Each number is 500 + 50 x the weight over the matrix's rms, rounded and kept within 0 to 999. Layers, rows and columns count from 0. Numbers have three digits each.

# layer 9 attention value, 256x256, rms 0.0611, rows 0-42, columns 128-191
437457483471533554533486490506560526531486566474471539395481540535462464643548543525528449450468505471493455543517542612475498411548536560533394451501518401521460497537615521475553453495491539
516500497495568432535468432458494544542507444530502500519500463540486423440519536579514534413481570577496560499519424482444500446546567473434519579533499465454491527514606446590560482566512570
458544546443573462511402503493545567463434503561487547502473501443451565425636467477504517492545532529484393470500524560483417564484462414428501504443509521461399517424491496470574515508456441
421548461526516595503520503451465593493495459572491521551457508593557432431474492443462533540541511559520475477504485512490527461465569514454480514481532471559458563502491507447553506467493547
475527504542462526514540538563433350499570500439492568508446513605503515493512546533517451475491477487452448486567450435432483503376511512477447519472477541580476483466425490571480549436465471
423498470404486467468489530496466455463540484598479407484486497494488463555469488518490496588462448464528466434529513529472548544485507477445497482508522522540429469392513557526520397521513512
474469536494490516502484576495535533456496451510518507459568498436534492494411448472507553517643561482491608535497485524518428533619592477422480478525497398509536572485471432462538619564542428
472531463446450526502463470418529445464457449614468496547467480559534529489574407471557530599472547527504394491452509457456575447600471524536413457408458475506532558339483493492537454445553615
529395500556523470502438580564524526605539579430506429546425537406504512488479493381504495536464552455511561435478483462522471526523557563517535505553464540484484583495459512463492554557476446
482455465488501497549478524462538494612482468449498476531466507470510553440501525509502485597484568586575390504545476460447494508469436559441473495568567502476471503508551520477625386533404476
477625497511525470543404542463497381429567455477524498528399481547575531598486514499446449463453490469558527445509549515486586564577444414489403523547520487545463616494556492533574452559523550
438443510470501528443508576509479518536502505425516413446461521512437473510488532495436433537513555466513423551558478525567474429437604565546486528402507494600487375549473443621488487478536378
563525460441512501527527561522510505485524500451496479480450409414432538540528530437424427495461524462463590556443483453485562468386517397512519439525520577478496468537532492550501443505473504
548479460431486494461533534481458541493509567439479517507448536517508599498514501505496522551571439434521454481478528511550425493444503472500577520480455483477487580559432496555463581524432462
432534524440504490474485489551497472532532416494488483465550491484524437486546502530567643453514510446544500510500467544438527459524479412482548488526444469563434431427434518452504609455536537
400524448500518504456583551470469506481502479469458465496679521489508465576490566533504452517494543511529516422532508433510346482460468511542484481495459374439471384567433480574492455498459457
548454505490409586491592467432461528543470404503507501514603469445485415516487563470555525502561506516521467491470478504452509460467480462471504494406519384571481461471411477430513470469531570
453475534430478426410522540571578592511521448447511505478497460492560451494523498495509488624529480511471485500610448470490398514517510573455498581486526565532594578433500585483482586532516546
527491512527481474468530480497478463516491501425513546492626568383440501540548538595440586451508576535497444530486533503460454555445489537534555463515504450472464526492450552547552566474499469
419522475528484529487503521504489484566532437528501477453492626576558430521439523500516472551499493524485508549458487499438453530480618574550493450443495482471486546456392490433516482526446519
487567633550479481481511568456468565517513601421508494447558505575551428595512551551585454480476498495511599455413469454487497505495538384446486459548502568501586435622507530496499446480451554
575517554424495417464496447537428496559477481464518499500522565471453488562486585442424445525470570432493541500491463479504486488462438423430436512428503531530513508500429486519499515428446505
527540533590504493533474503398472458501527485428524446451400484384483481630562524478473518524468532465427613496535519476456442433532442555544543564456468498512407480500344511433496535589495484
547480456447530527564546495428559465462552405463465477518453561520495447546514502381439513451471482492508406461416452453499506567411394421383517500555494551560436500485553544517579366533514528
391525539477499449467515433542527508516521469472494413449486558548501506603430487486489515481519450590546507520458456544468438421540502518475494517513494529487422467483409531566551485511491483
567525564546505373468454500520490507500488558472524458453473556442577457532427513608485518560575517615543648560519516469528466470498585452533542506455444463509434496504525477506478479510458437
482519496483518449502521474406546536509483532536486546542515541423467512412459478492536517490521443501508444488485529563514540558539432545483448574540554429548468520488476541560627557536536384
430549550524475450468529503640427547499493539487506559523446526544495569506534533455472562456419451511529514528514524465494382615521492499502495526523512551422495431491507471534441529515481510
527565533533558471507480511534496560419555470420479551537417527473491497486415471507487469568510560528473583474471483500562416584579498409510597545473584414503582452593460485535423588480533549
422433439539469486483442466425368516390456501620512502503556493428513470531459451417529495447526507493423461569482502476524476491420508560533454471427481554509601417531533526432553457468573503
507553577598497585548508495565567489410529511551511523486449577539523511525647518533435529515483461465452408520573479520577458568480461429522414516487510524414497549552536489386546487521470550
539556465497525475477465528483442466499553492505517454489575436422526567549522531381435444552492512494525519531490506467524561540471460532553554575500558460511493566532546499462475516533483494
481452533647451590458563534380575471593492581394504541514419537480537514524450427523562592496529564468456546506575432518448482571492494588518549529483490490615468648487443523512452465419430422
481632574421488373536426486426499473518492501549516446414454504585548615451541505503482353523446462470490466528446500488557626495479537553548529498514532437460612510429589536569329557428480492
499461441494482524574522550458558517473496532521505430538420559503462505533469552486505549558516530509556556424485597558482460391509522563507455501469481436597501488562544464427491530512432487
448487522593500527502501485467528393369565320486497488493561528442464429562542554501551374441483529469461479472478542457555395497447407309458486488567446480460517516608512548482457426482489462
485459564532501464493498511527506530490485443466558485433448497577547509483502539546521573518495552490513519528484409491485598515433473470441512566531529666497551445543490548585447527624535589
555543530455517405513490495550515501574506555393491486489447491500477461450496403494466400530506516568492496543494492442530575538527472660512478540512495553454405541395578422477561454506451455
599421474512485477469474565455413553510527583513520441517600594470572537623458458419529448567569532514492556499493493498495417471516574511547474488470513563439505516529567426529450466491470525
554577492476512566523515482596526583452540530441487501523419561508492495431481555548384461413527520505507514483454498480526479524441439514521507677461466586511516522589544516536498544440473526
527535456597542449475442598382458387499464474552477526502512538458501519551471593498439464397489499520524477398494417459471519512539566410499532508500482476517513440521524441515524462481445604
565509543523484534459419521386472500551566512441494555533516494524504541452515509510482547536536462524473447562486508518468507485458494515570637507605511500547447475515438447491445481528527467
477581534480530581478428514574501594489453427548467468483518476400476489447562460552554566564539472467425615470529448587535464378538441532461524545523516378480450562516483573484480606565413515